Part of a small language model's weights.
Size: 10 layers, width 512, MLP 1344 GeGLU, vocabulary 15958, 47.5M parameters.
Architecture: rotary positions, local attention windows, shifted keys.
Training: a variant of Adam for these matrices, 701M tokens.
Each number is 128 + 24 x the weight over its row's rms, rounded and kept within 0 to 255. Layers, rows and columns count from 0. Numbers have three digits each. The size before them is the row's rms in percent of the matrix's.

# up: layer 5 MLP up, 1344x512, rms 0.0229, rows 1310-1340, columns 64-127
# down: layer 5 MLP down (transposed), 1344x512, rms 0.0223, rows 1310-1340, columns 64-127
# gate: layer 5 MLP gate, 1344x512, rms 0.0233, rows 1311-1341, columns 64-127
up1310 100:155113123154106058142079104150135168145145173090122143125155104176167125126141124136128143106141099135129123143130135095175128135165128159101135151127090096125072116129126185120116127156129147
down1310 098:105147126152138130159117125136125132145177127165134100132080135109118121117127122129113127114142111101121123119132104175117100127161137087152114103117155114101123183118132106117118125117188055
gate1311 094:144115119144100177124160119076126152105129153131132138126152140161089131119130120142100127143098145136095099121131139113129100112142151150111130145086086095080139139164151125152124115125107088
up1311 093:123122107065113133129127157107088125140090117157142152109109146138115155142114125124120184142131140131120109109152134097145147182135107112175129113112100163138170153136137110114111138126145110
down1311 097:130126143157123114138132127118092110111135169141115153133126148069164086152151107100135097145163109119172169135105146121118131155135151124140122128132125108132112133137145124133095116106070109
gate1312 101:136127114079149099112102118155090110141122114177149130129051144125140108101116133146135142117163134068116141149159099154121148139105143168127135144105112133128109111153092140154144114097111151
up1312 098:147164118097154131091100121094092141089094122086110099139165128105140148112089151082106126147098148097138150124143162120105132054108134147135073119114138099141079166123107126107109140149128070
down1312 098:137136144088111128131144107136094159110160132111135103123115138148149113093131122127127128155131123092103183106142115105103159048147146126168126094096186104074104111140125150099068138126120093
gate1313 099:130103116095143147145146100166111099139186083150142179130111140095146114119110135131146153118141113138116169121156163118081088130125153117125144146081160179097105165098117112115106106122099117
up1313 102:150100108131113115111138130114095085134137125106158128164104092125153125160137091159167136111126110119105143138116138111120107160149147147145147120102160115116121148100113111063095123073134096
down1313 101:132076114144130119164158162129163141122127088148104110123146145116114102124151116174119111096083139126118105152155118113183134175111132167091146123130156099116165135119135151075148128077121109
gate1314 090:108130091136134122136144148184161176138162102115118120156119128145104136112146131079094116145105113147127171130176097147119094136126141143113132144144087118127120112107082123105152120165114130
up1314 094:101101132126136135106136109113160094132127148140145112131134103131156116092153130125129142148151135128131109132146195140107112098103147163139144166118142103107138132102119119102131117112120140
down1314 097:132121100123141133100155124153166154132142156122094102150171113167084099121090085148088068158053127166133164085157139072133108171120164139126142168098095112128138127115145109104121158161151166
gate1315 102:123127144102143093093155131161118137105133120065153185109147116140136142101112158111123122133103143136160109082067156104140148110165115148116111193147169142156164135144128166144124137137122136
up1315 102:113133114150140143162126125139122166107099191137118153125088145154072090135107120167163110131100140121095111150133132122122113102146117116146090075097127150110146135146132113094130089165115156
down1315 098:102115140122104083072127117172106132129164155082128172122104151114127117119151145105082117131124158094144127147097127104110159107160127147125123144131132137136159114127111172142138125106070108
gate1316 105:162183127122095118137155148167114148133102158087120156144125142134159092117108100118148143142074136118135151166127082164134135113184114118136144126152088122145085128119094104132148115138113129
up1316 100:151135122163131154133152131165149123139082147165139130141151168140110123170122099108086129120117146120106088121141118139113129138139137130125183135102182100130132130124132101156175120144098111
down1316 100:128135121154134131094143117118150147119127154110151117141089083126154119110142114113150154145173139099121112090107139152163117146128144113111092133100130089160125144144137084109121130094201148
gate1317 109:111124180119148185119141140123143149120100133136118125091099137161107127102106103108115119124106118137127164131118098174163109119119134124084167150130131107103095157089135098137128134144104143
up1317 107:150094133126133121164110109119133159141101125175124144102073172131127132128106087171131148103148138140127107126164125123102140103174122114125150121096124137173096123159121120151124132142130084
down1317 109:125146147113106137104121116129153158130111126122133150118148164106099108126125144129153115154148126145135132137098124140111112112147114141114165131131142132158150063152152126147110099135125096
gate1318 095:150146103145113126132118147143138127156090142137115168149108114154120110111098153128167135190111084106104147105160122125157098132118133093117147105109125127098127128107120115140140110111106109
up1318 093:141130112174085196129147117113132130105114125143115084116078112139118130144141129124142123114111108099137112084142161159116147132122106130103166143164117139130158129109099100111112133115142121
down1318 095:156136157090079109076128087118091085120095145136132087155140177121106132143158136148095150094141116126124133103103088120112117135138146148157178156135125130138132116172147192110104116177073124
gate1319 099:069112130154129161113091063140148157169131088163074105144112134110094147119147136138116122112122138141120126155142121150148109127135138090145146119124116075118110127148092108117143113150107136
up1319 097:096156139143109099141131090110098138113180150102136122101091117125134108147151108101098106160136111115117109114124120130101151082109135109126111156141100116141136157092148109150104125126127113
down1319 099:102133107149110102078135107105133110118111171129137150086133128139136102117140141137143098171131129086118116137139147147107167139141086104095124127163129118181141107130120102143133154083185132
gate1320 106:089097125133142140153112120098157169156128146136123152098125141100151144094147132151096136120174123200091159130168140133110137141145156134143114131117129152143137139149121133076089129147095161
up1320 102:124107124079114155168101133174089136145153131157118151117139153133164136112118077144105121110127133111132118124166124129138159132150133128137132124108122149095171137169122192107122149152128143
down1320 100:143156160117187128108148151152116158140112141145136115116127161128151104183128179098141165173147133123141086077158129141124140139115155132101186141134137147136170101129146125091181151143146155
gate1321 097:151153118120110133121147175148121133109128140132195142144100181101123158144098110100086128091166180137123126098111175096142100081129126150142164139093124112146116113145101095124113108156111103
up1321 093:159150080086129103110150113105125126151123118105147078176168116083159151127113149123096154142130099127118128091115135117138076137136118163115127160141109158160097127129093175165161136089137125
down1321 095:122108184131139075115111117146109092136113145117146147123141114156115160103150138123104128116123143192106138141133114139152163128136103144132100136143175139165151184126087134177067158116124104
gate1322 100:169091106129130148105086130134129142108095155143117092135084139123165094123156057091127115115195164132156124096117154142088128134096156126157161132149120120120141144107132072123155074108092121
up1322 106:122158144079105129123111102115128141110113138125183149086144102162138087150093063121162089174153110079128126117094120097149088137093113153123137088091105126131125099153109093117109118102142130
down1322 103:131168051119141092115135133123134151115133138124131109104144144157162111143125121132179170147140147103147115116145156162127135147138089147091154124169077108172186097174134144097118126103184096
gate1323 101:090115131177126144142158149149105094090098160095105144123144170123137105117114112145176140152126119096137159118163108132158148141151144133142123122127143134159123139129104145104141129134104126
up1323 098:135132128111161148115108127120079127128121102098177147157110161093106156106116154123099132076115119174136112121128163111160135099143098113161094151111084138113145125106103109126137155096138177
down1323 099:098139128103092099120083139135143112115115116152122135152128094100101127108145153130113111127128124137134133185176127128125135112145102124125098144128119103120132103125138076110124154106038096
gate1324 094:127163100145154133097118137156090139136133118120103134121158147127117137115121113114153123158138130106119162153134129121142162102127123130167136143132140110152118155120108107125157109096106108
up1324 087:135110120177139117089123202152092149070142131148087139114130170106090134128116137130158120128098127152142154148132133102126093124139127128149146130113090144136119135126140121147159147122142102
down1324 094:151096092141128130096122129099116142126145144108106127120120150120149129134138130132100126104114132169162131119127139135089090153135113138114139197111122081145115146155175142143158130130121157
gate1325 095:127150079141130106130136110134171175082131114157156136146132129091125079119113129158123104128117082114092116135158105131111117149161107154166116142180154105169132136103166118131175073124120133
up1325 097:151115153125111147124131110153074170099114137108160111102160163119116165134130127099100113129153097134206186142132161199128134167145101148173075132146125135127153159131105088142099130103128123
down1325 097:154150113097152151103120137104155087118117146096113119104152148129124109178152096129150121110133096099129127113110106153126160157190122138123112110148120121143160151109150136143175107132115148
gate1326 099:119119113097138166169135149123086148139104130138099120128130130156157135128108076177180138152131126135116154142136133142152179130103123138143129102135107111117143175139088099097139127091116147
up1326 099:128116155107134110096170101085153134157107056131154129175094142167093138098101137109113137146159119144173125123074115101064123133119122119117135189135137091150162162122121159153128134141132112
down1326 100:109104126080143151152142157132122124115129098084124135178108126123120145095142117172138114134115093171143154117139112136092099153134113120128071144167151111142157134120142123157155148120171198
gate1327 094:172093148095113114087167127114151151111168129135161144146096138119125103143150172097119107125112105084150131087085125168099192116142147127132157139136117131169106160153115120144113141109104131
up1327 096:140072114101130175133171134142165136140118161092156105116106172142138108131145121160167142145125138101118104122133113149133162090130153149103144109131132125170115123178095158111072134136136115
down1327 095:118161133147129145141105095172102096081144125158115125152145144142101117122104070083138135143101122123109170117142108148158102185095122134126082145097136121155117127080150098103168164136180153
gate1328 114:103127102116123123177107136147126106137119111133128137116120146125109138108104086109111096130114154139131149113128125160104121107113139114147122120144101125104133164143122096097139119168093121
up1328 113:129163178150130108102112103120153119115172147125125115131129171131132107133110142123096126114077128130094132089193109112134139171137133117113139119127142106138104083117143127120129115125105107
down1328 107:118118082131118138173134159154119110136154158146114124107127137103133100088091117162158153125125102129142131125151131110105099159142121131151129095097114114142100103157148142146118172147083152
gate1329 099:146125126146112166112122101105107147132123151183150111066115138102093156088141146131140101109117108142115131144111142167125156102096114153161151133129155145107137122126119112103108130102111155
up1329 103:131144144099135133164129133131083158155123082133161160085165152130140165091066189154150111130082132146092111151111076111176125144097128120142136117196151144139103107125105122148117126130128152
down1329 102:144136140077179171139150125086137162112124110113112125136105105098177123146163100132115159132147108168128129099102100114079088118156147127120140132120122140075158125132132116127136173117224149
gate1330 109:133106102111125158159120152142146147121098143153171163102143139091190138082091091104148144112135147146145181149117125133107141101105129130124143129107114099142098139108113132143105116144107152
up1330 106:101132110083134141136127122112153092169138136152139150121120123090090119134163150180134135120161118104159120125130137158155161152127142168138108155135143149103099132158094086104100148126132118
down1330 107:135152101117127144099102137083118105139081140121171141114114154134087176087120119108136117120127125134151094075124113113147118138107108115127128125138163085099154165137127135148171111124107155
gate1331 095:124131093093118120118154078109096142124122174131082081091153098150110122123140148103155114119123134093136167089174127111129126116121131123116180126146179106136098100125109109146111101108092125
up1331 094:106137136136157102098109113143119138104152149123136122127127171135158100108162126103096124121141125139132119142114120107150151104143140130104154163140127132145135150122133144128173106108117138
down1331 094:202113118153187157093170164085105097119074121119126109110080105104132112105087098118132105151097147119089137112125102139136116127161142128127105103129170156097131114150135109143112135128148133
gate1332 098:144140125156153118153130139137067141070168143142143123095101118124104126127152143122156143097094119125126128099124178182123141097138112175117107149093155099125105138126115176118118101106108179
up1332 097:195110150131116123132129127122091105114147105143153121132099110112093140150106104144118100078126126123130136108068120152150169110176100130125133134139153094136099143098109115106151123150131123
down1332 099:118169124100146145122103172134139135129108140150130129128113130112165166167124134125124168153162124154171102186113142142160135105156160136085143126147094124152161140114150146135137132132209086
gate1333 104:148112137165098141130161146117125151136122138137111151141109122144107110108127123065174153124137156154151161146088192143081142140139155124148144184149111102091128141140120096098109125145121171
up1333 096:090119116110141129153119109108156141139103100112153100139095152159107141148115140147154164114166164096135098107176145141148100123127134148147132116101113117160119123133135134126119136167121082
down1333 089:149120122121091117124146115129137162161133129134077132089150140108103124153105160091100145137109139162107178111104119157151148108148118140110160165106115091132129124142125123117100156104114132
gate1334 103:114169102104121117173103124146119089130081124148129097124145147122100106097043132122127131121153156118151101121181108120187142106084180115136153121144141104145130144116078119139132117116106118
up1334 103:150127165147141129100112081128134126164104141103117125162147167137151138133083109160102116099115113133152121101116079148104118097151147103106135101096186118109095136090128097112095124107123109
down1334 103:127097072135103076138111112121115152159118163094130109117065096142162122130122154121157117157122147127139120108108116134157092171135128126121113128121143163092137120130117093136141183119112098
gate1335 100:095153139080120142089090117104128124115154161126141145100104170094111120092161139119132105174124116125104092083100093141152157119125151166126109165108146147120122142146120138121127121089106140
up1335 102:144068111120072121154130138171140149156146121150087162147078105122198133124097140090093137099159144138100164147118102149120094125114133152090114132136086128109137106158100116094121128142129124
down1335 104:156109165150148113139114141121142121119152172148095140109151166126114133123125170101142160110100115112133112136076121146141162088132132092111119142164114137133127090151117185130119172097158152
gate1336 092:184120107145111143126097136101133156097123118154098131131123118157138118134122174147120119086111095123140152120124162097134174132152122167139109112128143139163131128140123134133114132166113130
up1336 092:160107134146149154125190146111141145109159093128126128141113136094129115119132131118109120093188078126168141180112145128111116109146142141094172067109164151134126102125162142114142098159102143
down1336 090:128133181111109134096182115085155167136111131133131104112106174156096149143090136134095161128120099119109122095140147103119141137152106119153123131143128142161154130146100127122092079147209145
gate1337 097:120097149119174126129120126133147111168147149160130150128059128094126124118166115131107109141102124082149146102058132110128154133130163149127103165098129151138162148133134107139133084086101128
up1337 100:116128161128092098097123149094125115122126164144104130140147142107096144147134130136117123133163122093119111140108124111151187111126135115151130121117111131180152135149135106132127147162141117
down1337 098:117117119106114153094153139126075100127167112121125102151140133151132149157138143104133081169101149144153120162132123100099140101115178125149165116177142120167137112139139122089094120132171100
gate1338 096:141120106123105128135102126126121124167146120148129104124128101157139115119093109133103091164148127124108166142106151124131129111115145139161126116143127111152138116131106077120106114089102128
up1338 096:139127088185113130095129093101155125139145118147104053141091128106158092148118126091113071155094074154091163172151139113100101149183132139172163109127201124117064135165108130142114120149130078
down1338 096:120099132173094123136132084109135160103127158127141103138117074110138134102145105070149158130094127128106140119117110101120165159151129129151168133145146130122099084160129125117150135153204107
gate1339 098:134141113154142156157127138138124149125088102158146179144106059138143107115152081131112117104122128134114153138124092146124153144079175100089139126147082123091117189103126094174115104131090141
up1339 095:093149101148121127153120123160151131146141097139106124117097061107117123127174127131097134070118162123115142131123138131139190120096122112109152088097109130102138145135116137122119154160154113
down1339 096:152120163137124135132143117148155081102150132097088120105115125169107141211115161139176135135107120115156127116108172106149149113123152138136130154098135118100143146113107166135154156107164115
gate1340 097:141092150126108139122100129137130164161159155107149143102115126118115088107150123133134130131074132118127168125138118115131166114110138097131105120163110119131171097147098150103099096148110139
up1340 099:146154138138120117108096149129139120122161141159142141132091137067131185129126150167129122095142119089120123137131135126106152105084096138120134104111117093144112145131093135064130134096115128
down1340 103:120132112130137141144115113117113122142166143118134154125117140131128119124155147126123166122108145124130129126127141138065147119131116091139114127121114156150095126152140117141142022110143142
gate1341 107:134141127146136137164121106098139160132122125163151074100140128089129128095104101108109096103184173121121106171156133114130137136123167126122121122091138116139149137163115136101117078148095112